Weights of a small transformer language model: untied embeddings, 100M tokens.
Each number is 500 + 50 x the weight over its row's rms, rounded and kept within 0 to 999. Layers, rows and columns count from 0. Numbers have three digits each. The size before them is the row's rms in percent of the matrix's.

# down: layer 7 MLP down (transposed), 512x128, rms 0.345, rows 270-322, columns 0-127
# up: layer 7 MLP up, 512x128, rms 0.318, rows 271-322, columns 0-127
down270 104:465451610533533446509493487519502520556523454543461431483448486524503428430512604530462510486471569446523524481473467502497531523496496508546452600416538412513640487498474479500572628532467607421477529526536585401503510567515530463451514520539555484518455450450580512533434478531521493521470431476525553457496442550437614423532571501503478455526497523509552477493551426470449406622432
up271 100:503507536479487525493555442567465489389545551507495500551474482560406531546516536518555403436437454431432509505525533470579531555550496411592457590419478542463576533451509489519495574489474553551422542537509502470497488533551455492436470473506504518464560475526557464442479504456486458435431425537433459482457451451458520579527411494460563526514468487444441293536520532489577445555552
down271 103:528553503466506589555551494536430418572524475550527493424474432562534551445497539557489555521454562531493489550465456459529452570467549474471547449501521574459496590417485521490532457413598483558467575522417553519315510558585506522453552489502454549524465485514480434501449505480441522466494435471380496465580479442531436504473575513494562558486448510561571577530447499411510493471546
up272 105:486519438487409501566507581493508421489466490534532533484578437506485460511611495469453491517545583537542534552490560516498466555516539536437442490436459545463584466515509504465472548451590537522540445433562492550502539532603552635409568499470483434485483433562620435431490492467385503568472434474522526540634485468531533490458547575563547523539520427557484516494446448546451514497462
down272 107:428477508476478512431462405511574596492433426419604530443529541529513569501520469504477446578463466504459455443499505412482492447497494515419473475476467439501460508419512458439517571454441569527501430519470462536456528469473441482515490566570540466468514510446620569493493363397488441590459593518456365483590411473436519479416542491486464545525482463496450463521508492528478512475506
up273 100:442442562458548440424581534433506521455527463460368524503425463455543571466490418493539493496553534469459521505469521516494451575578511472446529587497564466538462500536499501499524429566480460447564569502460459443483356583498407619502542494456479514377424514497423436482497461546478559478559474467592452533440502485487484477518436534446489550563479454556612505441541508469526492514455
down273 112:561358483491598568407428566557545431516539486519499547421511461514473551487519524488554492549581512471595434424521595549456398527522574548470565535482479522539510462586541427424460438466476562574521455541509514397481443558569514542439540468473490512473493583461494527599543409417492546451425466567546480527499486578463551533506508499540487462502508561477561466450529532534481509464469
up274 090:469544529595493446539421594566539485545493527487430449524507537532538500440443489417539421570451508466457501493507462530565444514473432478564573515504456513452599609503566563423478466544531542508528507525515484526430438536541521436508461429491463536464571473546426503457522484585428516510484466606520487492372566427505476525530619476519573513544514462400571412616518503469490502489474
down274 101:514425535522471540492537534519523487422514460533457459545500455487582476415429420426492432513533449539451435514542461527611486584483528505545519434471454419479569399443568419520498455542399536574504525547570432445546511538529528473529542399527602524575508499532500503492536536412520498539469434446639497454560489529545465521534504497542438530433517534548460467383533487553412501482546
up275 101:524422476500540434415487409469505460500448457514498462528552431528531477458504577445438533507484535493566482439531450553633549572494511607444505477456569516599448519523543470414514525508519421392525466478472458529491534628495558478565534532450561487502482430482507472511474632538510537473536478583467560475559458478658498447483448534484486483518466441567497503600539503545468506567530
down275 107:502502571570460512440387545526496443530428496462475518395531455455539488528526469439514534459400462523517503496485570476518523525509461627560564499466486486577475546544582465494540514508499536562445497553475596470461479557546459429537523475534597527503450400584463443534475496470634537415374547531445501510539499490440482552564516521544442518556410561459558466506489442534473421418491
up276 099:422576514584515459538495492556527566526423487521478525516514490479525529574549478504369492621510482468596584491472554468433398416522492586561493524422526454471449509442518531493588577468504458474470464543423531527581463503491426488493425532470552557506567551485560555517491566510504467546454397481395423434482473457504550483422495504570485549570519483503599423537497504462477539453436
down276 093:577500505457558504459479488522372543562529483466505464616431464469527410460516482514502478488438493456456540495534438414621441600515389391524513527503499471482542456518448517466452465578497581467450486573541418526506486391524589508470434512490614426495523414550463546426476455524528437464574533518493510465504514530533458508587432423476494507466560516482446503516491559567517507533578
up277 104:524473453526524472429448514482477503475575608418429444496463524574462454558534546461490539551426495437482530543519518509583541434530385541453485508459562617481535454450496518568491458555480471528589501532523543610550462438456447579542501530498554486532473489425516440526495473603543531575504451542518587526458411541416518452529486602544556487523498472398465572550448572528423496456475
down277 112:446401486496521451480546427462516514604522532498561455507516569535428469435492594529547426517484503492424478467527409460533566513513468436526555454510399441412542545519471472494453512445496520536437586435492525409402478519572523565540532582397431522567509427519524545448487415442405432509498542471537480418482517512451420514557471567472479490479425537534503440479536455594576471498521
up278 106:525452497620549519526481557446481422510540470502484415558507479547479462530541502510457548587483482514480467471538419510615447436442570520473472427449481542575533475466520499527537520529529442616619523555402462508540542496528319533549444349567556547496499467478511541476532481501477477531477538423508508586508466431494525475566510522501505541519450477459524485466616476487506439535434
down278 099:529539434433465541559602449559448435584538573512547461407383547544584466491560485472484629407489504513535519495423538498551531486480519485450401492537490519433533506483413464545524449502456494518560549498444468388541546469449539502512439589475512495526461476464536550469540508473376528497545517466468520498478378472540496571463459498483513533602455547526447486527489573504431533609491
up279 101:538441515580455622481586484472383432472538501453506484514552531576440498509576510481584482575496513513466516570558457405483438549521431467519385595485466537471455465582589606567480531468550475501466428469494499546523511461497533559441520547571469513543562635434500465518597503545469545501474547524444541491538488458575496502500473445481544499540506552464537443557519482417580460546516
down279 093:540465525448567563535516507498462500516509511507480451382479540446482484442524487435416588565517434401483535533416521470484532485450494453500418402547475492583592491548596546616538461466492472440543498505455475472416519476491401510384521543591505498467514455480587484470547469483518491477486538484557495513497557478505494455528443488417583596548502579518537385577529502499427548407538
up280 104:487532553516529507530551525547396485536381466516489491515468472406509525460437523583499495494470511454614530544444582496557472405473560476500532535548560461461490556542575518442536543466547487482444464602525514486663459444515563528414491487538467442402572478394585496527592506471497423507612500510572495546520526507504509492536483441441560496509451472461446453525447390515474474494469
down280 109:521484560379490417524438491588546454469502585535423456491502563534595541418469545459459492498480471533536468548499452495438503523585520573486522548493500569478433551596417546475538472512512515493444422512568508527465464511515533539545537479376476490557498515582577444446430488488545474479513505457497466447557516568491417434440558373476510456632507520453497383479537518491478431433492
up281 101:549529474460500418533569505512505448511607616461467402547467461442464493476341521450445516547558498521515498537590481493480531555500562552473525518457550485489602503488467509452564433521414525376443565550435513520530484541483559551485570467539506467556483557423538491541465556570478416512505380472513568537437466521421461529584523578440486508565482485539492506479551460526451428490457
down281 099:466548483477519387495442497574451536546465444430496514445492472553508474558477561571528437454580390503488431492541523463554556567606527508390536535487528512518470464621483513423535554517473495490453426452461581579507528502486527456529493533433583485447539528433424494494571536516564588487522597496425407462470516585448541458537489565560420506608441497426511482517512514454463501517514
up282 101:570537540489545458576475648543543498528467471425412579583475389501525508491597476565582514529421489485525493503567455501599434537513503544512458443457368529564474531596487544429496440512446512514508494473439453527516519593488505513569564471512431484522485551558542398458425457586458506484455440539507492490493470562572522497443490468514456534539450541527488510565505441461468611490465
down282 097:461405449576450490480508488484462486510500547503624542476493521521521598445447601467468529354568500485524344509411576493454466554496497570449544486487562502544544501521475522414436515504402507419560506547531432483524536542501436558508464520470573547476448458479445494437572526415491526482493444442533514529572578394472524549564445436476508569496482492443516473444468483490464507449560
up283 106:483481546431495411471522408486510577454432447456428536554517463493585471521464469492512558471547490403577521530483517461488543486525472500555521420489526442480495572575467472447493363452467507531550597546534539399477463463459453451449500478442505615542523517625544499416539444529574475518587552493424524409462465497598502462524590527414517498552498526425531527492472525499552552439475
down283 100:469480554483516454475538447479469508535419537486459502511491536365586492420459529458490568562624419431449510469512463501457574510570512479557463486579455582486478543457455479437531324473514481615461542471477445428459395487494472521488515547408515596511582537574475457434541524504507515494575533459506479433464541434520432497456536604472447560462502505481486515489435492527510492465538
up284 095:499375463583576462471490399506473537566518594443546469571474490510413485543511426512544505471570477553460525508562482439514454465435437516474510533413529527521467424437533563481494495483561486520471599542491401440468477513506405546510525428412479553598416432407439545456511479454501498538527537542540448430517525452471444522526452485507472483658478573468504487573542524534496455521560
down284 097:463478497475448493575500550517547506412493526459584546432503496407513546456531601497548523500524425552543525587456475470491473439561530538484602398509548536495493503505402491527493538501502434460562481514530486539494562465527479544607420632478563553453508613461548508510441477423510453500538456536486486512484538399581527487524464494474447477382534427501465543444582380424460497549495
up285 095:523489515475517474536593558590490529545506445516454498490477410469469576570560560589546524558496553491427554462437472500563461563538587496469428478528457504402419433505594526480457507507496468578498526551492549555504394550493447558601420475521591575509580462538468474558502492564519438479534558591559418534521457495538477450540500522369520521573395488514526459532532488524522490444483
down285 105:522631587507509546493420471462486563502434512471460469431550418471503418547432505501472546527453518422532517433490580530422498514534553423483477545487505532584521566417598433607507562514479514545556515488435614470562518498465582538602508430517422530509470468463514564446443456488472550524602472489470525514480565555505434610451473456448456501574485532486412497482461446466458516504489
up286 096:537434590563518431489481507501529570530547457436534520437520545457483618551521513484557415588536504592525429420494467562475523509498476409492431443470367454439528565491490571474496445494520585500585561563518491517503489500536539542539573533476455473541542490572595471486569494591466459497466421559500519583446482470528533552603452481529458509502543600568536520526520454445475564419487
down286 086:428436443448497451573490554399435537502409521470456413509467474445440499487516465549413502525491480550554563525603533503567500455435552437488514524474607488519346446462635468523477497511578497470455516486524472519481425494505450531559592474518525511478420553532547429519491410558530517483531503488461491527495535479448478410428447582553480417521527383499449543522480484490562506514572
up287 103:589521488530420522514561426497447486431475500489503529576466428652476483493460513534458513485460482571542469517340468447483454457503555489437518549433603398537428423567543585575536527420425480538437443468472567487426516595457474448484540494533503427401503491526517517407522500523550488514558464496464505556549513535510523503537495547545575482491502451479613468512514461560482483536451
down287 101:544496473458536395514498594433512475499448520476424516547471430411492500441520521559466551482462532591474511496470494516530570336445456443462490461401481582446493521451591480430457528531540442560555406550456507571561404480460562583475470506492401579493469541526604489551454521569488395437491515469539471511515521449510535437460498586480479514572499456487471513560534475505476529488565
up288 105:538476548452520524521546423548501546548518552489513432545562494562533457458492491544466497453562359486422423496438581560605461548536565538493526549474492509574535511524551402497488523535481555607541564641463430638482559470551471531526487495482563445541501521527469495488431471509501532595534513479538462451605483473570496528500542509420540557487514594554457489561474571553544543513538
down288 094:451467550540560467504434485464503552581519472399453506512494570516517546480533406507565482452558513520559507535501505499481557475371543430531534501513478570443476447617454508495484540514448455502490519538490499592462548462522611549540494480558497431438534462547534524494611522576438446554528505521449548555536446529522508454638479470646441570519484538491496403580487485388478515516456
up289 102:489552644462462502464544418531526465421586449448471514475547477438489587524549441512471467484476541508443592461480507523476493476561479528594478454470512608475450479467548536404368510476538401533470444473510500540436530549527539530547475492483417445530509492443502572490539425486564481499444517573518438493492511477490462577514524505436489598500465613384598516569502515518439550422501
down289 100:515602441521448518512493460495507450494478411489548494588460506484500452458432476394459493514414444413549549503475496378441506473457444454487470490529463455415512439536557457576565596503428500539527489485402611608567485484496414486579488383453518503505471533584521564615406450511481501589481470509528499483535450517507514445567476467528486451549505435526552509479569479490538534517542
up290 109:502509485423614479533498547665598534523540526535528521466498546567564502462489479451578474484499533549485533419531418506451494480476558455516484516448485483488482512506481473452519385522540529551462468500499513454439478500566420447562423411425469433470562534473534527478524536533453559513510434407399535466477531510541631597583432472471465485550495551539531542427439397465487500430529
down290 093:502513436459490568393519542567642550497481554472524380518450581566448507472508517519543504585517484560484425490528455438416533603460567438481503457539433508425490474456514446483472427562436483544530485473487511518453473498542499459619461479430428474621555498558498488488455462505464502520481469401520492404503479471501555484524417516501569452526490510493443478439444510535392456580424
up291 102:528398443537496538522387426479462558532542530453471493469610464558518613428549448439401451501514544459560523517522414459517454442521518527537517524480456518532559550501546544496508408587472535596367552555382449373483461492456474469461457481494533461579556514459471513503445468442557493459486507581482470498487495527506556510512560521446471492569427509501515424498461459558531404519524
down291 099:546470477531478576532600437477537589549534459406544573490446448531478409548500473519423519487536430549552509558461536476447565512466422477393518509488537487470408471526524515462517493525506521473527531539573464448469561465470505524665508558489461499521576501472551454406496434512488546551535655495527472460527469481534465525402585386462482585443496524464460483549533475422460519523543
up292 090:477491507485474499513567560536458437433523560499628462426554581465516555475484539548471521534495507489555364439411435500482508562524522529587582598527517525436465529554501447522483560553608497577475514536515462500584486546548453460491404499528450441530485552461550494582557460559548397480485534559500501541532460530417461451531511420554520549581441518568494490513589509485579507446425
down292 095:533541481471550565496554529499477528485544543489528514449462532472493394449559577468479455563430557596525507529456534474567545508400581568489539431469602530466535520515488620587509530447530480531493560380542546555543543462498539518570458477438533429546507503509554528489603593465524584436470521428428521504426506545606422495497447454463521529495443455507460477558488499549416557425479
up293 100:511430454479524598504519402450518531427570586453534411547508504506529506506512451540475398433553532496508488566502483574459537463473449508458615583418493484528517503506523501486484517568481530531457533618434481569612614497586452552503475432471451427490518423519511574482525463480441428465517456493550439486461524540470391518452457536480556531529533594491506577528433473537433540588488
down293 093:456448573531462501458558546522499509604445437495452494487513500447474552529442517456577505480543431528483631479538483492627503504532547515476484587437547437477485435530498495504494459503561467556499545551534438494418348469524601517497608480542567533532457589453482434379494528589512515563529578420478521474467498454518525462444542482555509545415522515556509418480536571483496560467451
up294 096:493491470474574580558477436567530566478552494583545427571534580553534475457464564602492448416488449483500488498431427538511465511496576428402477410493494497502466479521481483535536446641603588457480506468457509510506415525575473511611408485437440485512557465568504495516524528510469414504497471450528485489532481580547457509522464450451577484521464460519487405551470499581507458462608
down294 098:498489477517492508435510426521417498458495486463511441481500460472469482562522426480459541504474568572556511550549510524563475555477401447451547475495459584449502473483551521476547529453543430453566459599542520536379557545459480397503425462517485519552540486458502531457535475588528530506492530485481492440480635561406578490465410497441521429399554581514442578443432474540575404436543
up295 099:513574640525532426490514561559511476521556450533397489580501411471511455444553531545403518543496453488509469481479515455590526533493505506472452455539494513431464473445570635426485594484488525615560552492553535458620520584438501525482452415521479574507487508454516498506570481467512463449532599470465549547451472466527585526548497538493395463550541449517485523468540505542418492512429
down295 089:374515500545530469564483428541545466539506520506582532409519606606512449510475434515570517464488465542460560493477430502503555478541461520515597580502552459539463486510489408538500504586438556448494602492479346496519477524520501504528453522545457464446490531551601451476499491545473543531483473510528461402469555406515484363518549540516544428517500549583480491406430459496543477549467
up296 105:527450575447455538425470589510472495500528449408537479497561427453471491585529405438475540552552467537471476479435479507620588499634522481530484439584506511472478569458450474490544498508459465582561488503382498427475455545516479419519569541542534473519594489466572591564448495509385472482483439582563555517494528463460535462569454545434419485502535537499460499477525469472506482549428
down296 096:589456543513523548636481468484574466486460428554438501453496568448532471572481451473483464562470469422498553529550467492504461423506466464513486522417595499501579493525482542505446477406560515485465406524582498490421443485593629590498445384494510603532542449509485418487532556544518498493455501385546526489391545480480428542580518539501504448504515461500486471558452447504515460469502
up297 098:409511485487505472542431504540464561465559500469538401493460444458496466409469597482506439605521489498548528485497456549599485429497519476555431540671476551500507519572478532400517525441522425539437473537470581462433566487546538482519549584604502550589461478449496477451414538444519477513536517480479489494553600538495487490586492486468441593530505438544424525475477511554531472415499
down297 107:462448536443472492559520504456534459496545429556535464583540551542483606469497591527456619439445433450476480520424491424526427497509390486426598563489504521476554511512553510359575526508499479460490472502526443552541480533522573545462475550427448522529556599490580545503532474475511473517523458497545533569481550504401477443459536465465554453510512412446494480564517568572600457440555
up298 105:288511549571543515471477537545483542572584437453489440560609530470471521397518393520476516578507473504420444446422504535531535505568537503558519540451520509557508419551480504501499483449579422490441507525491459478554554492478537522442528561439524541522489496498581532520490543512387421451498502469508512539410510483515545569466481441506456472552487498469615567589482486502549532527544
down298 105:585513546548474490479494439496509439419509587463493610446451439580426564575560513450526371473450466444574485507529399541478508553540511472524534511520459515431490451443525529455481544440471497551517504489563558627579451430573499537509486551523551457555482500608533488578407528500503600494531531582551531532410469496553522493483511463524488548533562546445476449523554400460560457499510
up299 102:515412521453630367499438404506539453536524499479419459444494497544490488489529467500449402519465434439394574534544472471504491418568424533418405525489455448463582590575378560479506464477458421534483497509524562490416541517517479522554574467448560592470434538476482524536489562522554483546452571449455487509506461453525522489529467517494491446517441474523481438471460536454569468560495
down299 116:559483478477531522452562579482445568452493419577529522444561482526517495540521577539501515509405572466463496465559502443531562371515503551460485521542579463377429535490463594535551493535483485502524513478504340478457669499560484496426526496559556569504559555433412516583529515482474476494517451457491452548522555548491563494432501472436493503558501517470503467485472422498496441470589
up300 107:507511493550541452519488516414471483495512520547514464568555555626453488503481491494436461572443488509534457493507468496498573538584396487490511522450501481456445467389488474489610562535505401491507507582546499512554542518548523580545519433560519464481450518418611465413434594546526500525469515508465556544427568479449468485469482618459593452533475479396411581555501543456562458458449
down300 101:504440615503482513525488450494493435523483589510530417538438507494448510472460522501497526603609531531544505440432458542448583525574474506481592572516575548504402464481517601467497504409491560507553433588479547553492464461498533463575508514432500468487514500539491408506477474464589475550559551581461462532501468427570417441506628461477520447541441491460547496515451565475420405518461
up301 087:499470497429479451507485574447559448542486574416462583514505503563531473534483505579540540503414414501422580528560433492413492521500540527441557467424462539531513506547425472411477485458418500485606518498637596540498544582549459515405498531553420473491523495499514456555552475493434575482600559526429467482427479480516473533477520491495532474438547499483446541588449411497510571419522
down301 094:510461437472564539527517489510489556488494406520474443507544484537545520449469450588494490510561557352536445452509473589631448583480445648494446500482535460397518494510514493537476505486498559524505508524470555499547481370577496575582482442461492508589484517560514438511491563485510475456477585547444506514498469562478492469495501490503529514604523530460489616461616476512516605433507
up302 099:430488567479468538479489438441446461478550462514498481493500516535499504616498370528543509441541399432591493561455457444548462522574487461539548532457531503556589580503477524459471491480478554432557543449533541490497432503431459455490558582495558537453469430526515517577484528593540573520415521462486501391490504464397456549466417449578532436506491490429478453552442637479509475521443
down302 101:487535539459424500509448461628589442456475430499496505456511527498534437563465536393497470487464500458563516447564537480458491546464477528411478509557514415463391433535480493502550352471497450481544592471496473561485563450514572552494515366499518560337494453496482519490560512458506442529507390564508519472552544469494451561436502536465482466526521490443469501457543491500419579494549
up303 095:555513518521523441388478464493553537425459483487562515454483471589548486407436432470532464398313504462448596535434583543530440452514508506533367420476513574554604462559520493461565468450469523458545512507528528476471528558499469518486546502408482513535500503468571442521536508466488517539465547518517512493534450553487453418540575508539550427486517590490444598482493504502550453562490
down303 095:454492535469503442495538525526515497514436431495563461520616520464504427571488618538493470600515505504610530472500595463484507506494541527485523572503500527498449440481448441509516573556425492492493492542443453459481412544486478497551425491517556398525512611573582530476492544486498478524523491536432500444512527497571418600459596590463419491442598537556517398471569465463611497474476
up304 096:509508537447534454443531506508501529430478477531613535517478467508465502559545479521526477518411572542518471439428525534503447532527519587573486536421478526514515518451548419516464487564461517432497532583399474629519582428447424477457463569554487509497525535462426489550483563460545469524413485478364529516425568663511434456532506565420508467449501445565488508507542584495509515478430
down304 095:549434483507486466528549463526481490601506474523530536478577564537448458503457414404568413544521534513546489524516491604397512447528533484422482430479494534432508553470471552487402531549423509521475476528433531467452507532488525519462440493588461451485491535513419361529462491497483604439500485407423512402550534499478468487451549522423485569464495562470548537448469438570396565573561
up305 091:540505570498538507447522485457480459439550483429414495563561430472486474576544526509468500533474432501447491485467551522562504415469498452437409580399424475463591542492503587493480470514461489511388492500432454525507522466453478577514456468472534519564507435520437392524534414495516355533495432435496540538539549498562460491502505586592640532471428478497555548542524508546439547537448
down305 092:444569500447491539438585495558501598501524516494515461396486493475533504509542535512446430507444521564523498540468510534485526489403536441452522570580540544451601436545422483476507524509461451477511499545407466589423497377532477408426400543504522469450482499488523559572458573516487507469418518503473484434514396458482482434530502447477463475496560600400484419533447380537504459499445
up306 098:520477526521527473525511505548458495423550463500504542514497578551502472538527455524591602540525537549564561492417537507509471465549513501488540577544562441494518585535611467479491514523520493432530440472447520577448475476591543571470510517469442529617549579553547533460461494487430472533591517426587551615543558447505594485429403404413485490541485508421516539479448515437568585507521
down306 098:599504470479460551466492487568484505474542485487473536543497527622474526488493480485542511535442508610540517452590583507485371456493568404512578475417375472520446420505516451488542523513479542576399505563510484487483522566453523563437427529511551510517564535457467533482552425533488505527572515538551489519527419505466480480505543535384494611500410569537507444466510457482574413447575
up307 105:492470572413504493509467555493493561487537471496528487455601432544461418488520511506487414575501469488481438465474513477466495443425478488412446492428597484478573506497484487474445517538592520448539501458466496489561424527612497470531592485539581470570494451456524581426525577512553507509403454494559492414505495575560393558523521513495436423529550575501534601551399422555426491533466
down307 104:493481530502593562581460543446400587523555451516579450576490498484482555522416484557588539444548487521404469491551522504547481550479556492418550431539442549501597437534539507433587477372534476631459520496497485465528462555443508491450496383579436507469450563437550558541471514499473569437503497505466528509555471445440458490516517531496580579532547517521448539499520502485595537464510
up308 106:510483479484496430541554469481487552554529419525553579548534437555385595525522422537504474514433545608541533452483449494498499547605452540487454571562500477509425478425528455569592511453429432510437516503469501546483502551457414550434463539507474529480474542516512550510582619563419405491408534513570475572488454468586556492498391563484506515497483498506552536536448524483457563556545
down308 102:516535470621502375467461527520515547552501524525440438495468468539620445650428520552611553412539459474484565510452466524548523541485459477457469423465533415514521609482417534517497561435529479577542518531526399453482532405484468451510501555488462456465489470505523555453476515508471554489503487418491518575512459458467474522510442528511548508437478484518532502634583445485456419527451
up309 094:501432457528373481471554433502396476533512542462502515414460408516468421522560476478468468570517597468508544526450613516539504500532516506506498471479483479516383515541461498447515491512537418588427458505448422438547485480461436592523465543520476509496652491491493524462426520539589499601513499485514507505395495534491486447531417529505412517487432523557572480497504597411539456518434
down309 085:470579525456458466544460479489574504490515600476533511565573516526502464513450507507401527497546465497561523442544440447517524472427469479500575484522482466472640485399491479481551569484508447500541530556491527535394432536514496574464472462377533501370541474576584499561458540680411521435469471507409475498535509430526517532450523508487478431513558514514546575492438506489517523445458
up310 103:511526476492508513530459479520568491366481492506449471413437467562482477452450488550521455392531430515560532490527488457495473546536434433514491460465405481505532537490502476460621531381450510523540513514507417450490411500504487495494557476495458429591542453511417456507470507438605587495573522510453632553429425478575527433516493571538580443448496580575545508470514549557443535545484
down310 094:534490545493436548545499513500628456524515502544514473533497523540549481561513510522486445432497475518432614484429505552538416538403576575529481497538448458469631517497566427455589478533375494582518502375425546548447501508476437532409458471475520438490528598444563435467491527555550518462597592408469489496461556490479490487518485520507419545523535473509401491469476501543534495481524
up311 099:544536535515550434520531462452454536467469555568516410430557456556502446549539549487530538559431482425501455533562495388530453546515477537496482481577498506431483528417547480505480453411514597446508443551532486629540554488465576562499516417425444404499411492542513453586432542492582438508466498475475495488456609477452549487590532481512571401477512538474558532495522544571503433434495
down311 095:557581555577347598579606489469455539492445486488461500432585516474501534483532483500501604479504494605531542524512516456508494523425484477511410482475543509509432480534547638615525530529601482476479509484449511508555517505529443455442559499424522541474521532564449550428499501523412417464426573514460560426507525424496555453506432476557495525538438507499513475520425483447446498553466
up312 100:518525519511497515491456556484533480489505464459418498549543404523583480502548530492439535475448468458516518490477518476507479624479515517497534545453577519602517493501472564512400446540468562540560483582555463482589532577438416567546410535484533565562430510427616487501567516527451373440402568562474451543348554448528561515463454476496475515569459500495497544508552424527516495502528
down312 102:456547565602504466591460447549487531462537513483508526467544509559494434559406536482588463494501532467448593487413364515466545522428538484510469525501446485500455431515532554464526534448595531501515481464458442454566523505590546478483521463461503539476486518540480373541547427523447584562571494555516548518556489578442475570496599467484408557492555487428529494513628508506565459520584
up313 099:433450513488513493548458558455542551526506602509512522432477509554606455401397471457484508483471467534476527478534460445470490489500636531502487431510479556464570449516610497459401514457412553486458505523480559541503461593528432492484534507528416541507533443490615453500483602538563593541483499464457464417548542438533584442424545520566506489604459491533590461463535469558516488502535
down313 100:486528443490479501520446533433430526580551442547516554463505572482450537538409529505457476648538548464491458517502650411572455495428464495517496559546569526534479540478463554473549510581462607467519482415543596455523497515441480525508443503423542467479419589511453394520496458487506441536514506443487529443554469488441485436513500451549436490531460456476515531529513480550562505604622
up314 100:530484486558513559486541485522438569576477519452500493464506376547518477507626563455523462542523477513471517468548437564398414512461512495496549538598538547549562515496593587508520540485510514547408553555453577496478454517522565544571560577540403417535368499422543478558593471480505572526509496514486614467485548442440576504518442507456453493461537467501493427483509447548511497469565
down314 105:465529589570500569573553540553472522563491429459434466488517530369455507507525521480580503571507583508455573467477476590488512538452471531520506485582531490512485558465455539425516569502498543459544468498512562482538436517418533489552556536532567483493508519506501405530571398526396430525493463525523464486554462521524525527488562411425542474370509547464459500510537455610498328485498
up315 095:452479537518470510500415416558501454470513505493492494439519563525529554520552511422484504503528475447546483443486448532515483541489446563509577455518466544527557657521557430440475496585431592475501527351553350510531469408477463453586551496472496468476503455571493566449450515458546436522457538543469505456493550559476531527492489513501470587532545567413608436430463471435505521495578
down315 090:487512459492466491485624457501551509548441561510456521582596507413590522527538535491491464476564467519477509452460506611531418471432533521508470522502474542469500357547504630582490556488485437473419525501522582497549507602470564581460478435507479470504500499527498472531578475535606474461514526458525487541497468480512622533469541341531446505506502453534540513421428570490541505502460
up316 102:520474437403418548533530508525459443452383451484483427490508443488515570401517516561466470537484526429496389463522453611552409480505444553524499536584619463514507484536491481534541519446462424464568532602486536512539448498444590472525552498527541382518537501593472516504469609504529469495533492452452512431552456405470563495456457501500526500471579576489399450519528496512506555545504
down316 095:484532436653486560466511538474655530563502572556502470473517525441558482533428543533530543493523510471522497522516529433422500538450552479482462436457445500471480496477574457356524438485418512485477414479468485503526450420470425462554484507598539621504490508466467380482450500587575452562566538482461493523468526524545400472481534492480425487530576541575502430491508544548501493489460
up317 102:507451511503542480483510554524562452448452535374432526565500497486480494567498469393411487490474506586478480435447473518469469475473542567425521542548538547467505508505530565524559443539472450477574551505476394475553611488447496458453494639661472503442449496569536495423496560466502479562523512470499536430541527535493511524507472447490472401575583414512521462520439396488484558432476
down317 099:394508491495497605561437449485418468450513478557523563502545503487599475486439400522507420576377448442431513478458571535489468487585500497631485528518507521525474487467536505508462510547520486520423463552392548543482514534520476519446423422512428441540557435449476442556542424474556566500471559573544503457459483569578594519423533488468500454538443484497491502466428508581514463569461
up318 099:525440521539460483483558477393500430435527477491423417517473532549453496489373435497498498486621579535455489471535579475572463465630549407524414501446499444436546535578456523412500478502479395430508508388569477501535550552534525494466515506504559506525454555513446489554479481501521504535515484421552560536494509603575491563494488499537498539528548525513438364524524472497481562421512
down318 104:418533549561476575478543546459548435488614511549457532515434475516502435433505486519462504421484481533521496447455586536527539473558389551535408500483494504456462360468482530562513534427503489528513535619502479445550476492516462435522569551372581525467472512522492502558550513378453567458500417527452563450515509567547496584437479487484478577505479587432451420521456465479471515541537
up319 093:534534628537508541516548516522531562542505525547481444424552442383626420485535472472466505515508464548496597490382488512465530481540543561542454488526448425447458590489521464478478535375459505494486503462558491591501488483425513482432567510473529516497497519483532592526559494534464454432491443460520555567519514499453542483488488428427570457502600511532467524535583417545347461471513
down319 096:518540483569511488543490587488545531493511512439462495590487557553647527557562513507540488535548518437440476521469463461585546500559442445413468504475529524530459595566485541509496456607530347431419397430517477498401519588510510538560521472514460470466477494510498484449517518459451429531506492404477406516514542466516490478455542571548455519473507498554495443490421607552541604523482
up320 096:549477487416505570525550505613424526550483501566544427460547536525544561490577493506496544535455459457493522458541541474424472493515540563452550482484421492487484442436568531385470458403466542508494565532435450490576461573583525579523505574462492452457565454495370552507507526458437451501468555490361524566500423460488405497556538437586482443481562508495505536482505505472602471532473
down320 089:596537573516486480504429497397589490437502501491482479500431505422534470496516486502551530598540559502570447560455479535507497485497598437542469502517641505491445454519442527576523549590583443480472487510512524520407455478435435517425544492484536581508509494522610451410437442525498492501548603470533492493458598523565392474476471448482502520391461488457496517523444511435509519605455
up321 095:450527496563532517449533551461452433385492593539510450495518569533484483461574489395556514484515498438515574511434498538491545514504383524602541594575456525462536557560598458477450459507468477490478549552648438551551557526442464514530462538590575521542583520499503437476490571485432497509489524568564534543569536550469487468500546605504548481529432503546432428536542523477552446531487
down321 095:525485486552440462580515513489509577554466459512583395573439553505461524449490429533441527528531380494532450507520507571539440525572420445552502388471495464489550551511659606534492505462507516447500540421577588511486548563560482467549546476548464525507486402516511466422387584459516471510496437449512434437516435471438487499555486534487469531501513554537550495466473485438568494553555
up322 107:561523583578528487480500463496407551490495504581481459443475493610462534456508532585523492433428455472455523449461531439502524420549449501386452531438533520524492459550464404492527454415512548566500404501503628465489462477576515520547579442518524476489532520499421463462497527588423507470514557573472413471501522566585416477533561516545492483583519523469523651511567504497465537515541
down322 104:468412516492546611390464481429453473494570455432574578478561563435564476581452474389471498477552532494577448465501544587487462483491498445543434472573484594502513514481472572494559451506477413514520595469495494506501527505462558455574500442510461557469507529467469506468562550472498508517492452486385509518489439595434565527441530557470616519470452484461527371474451467557508447475449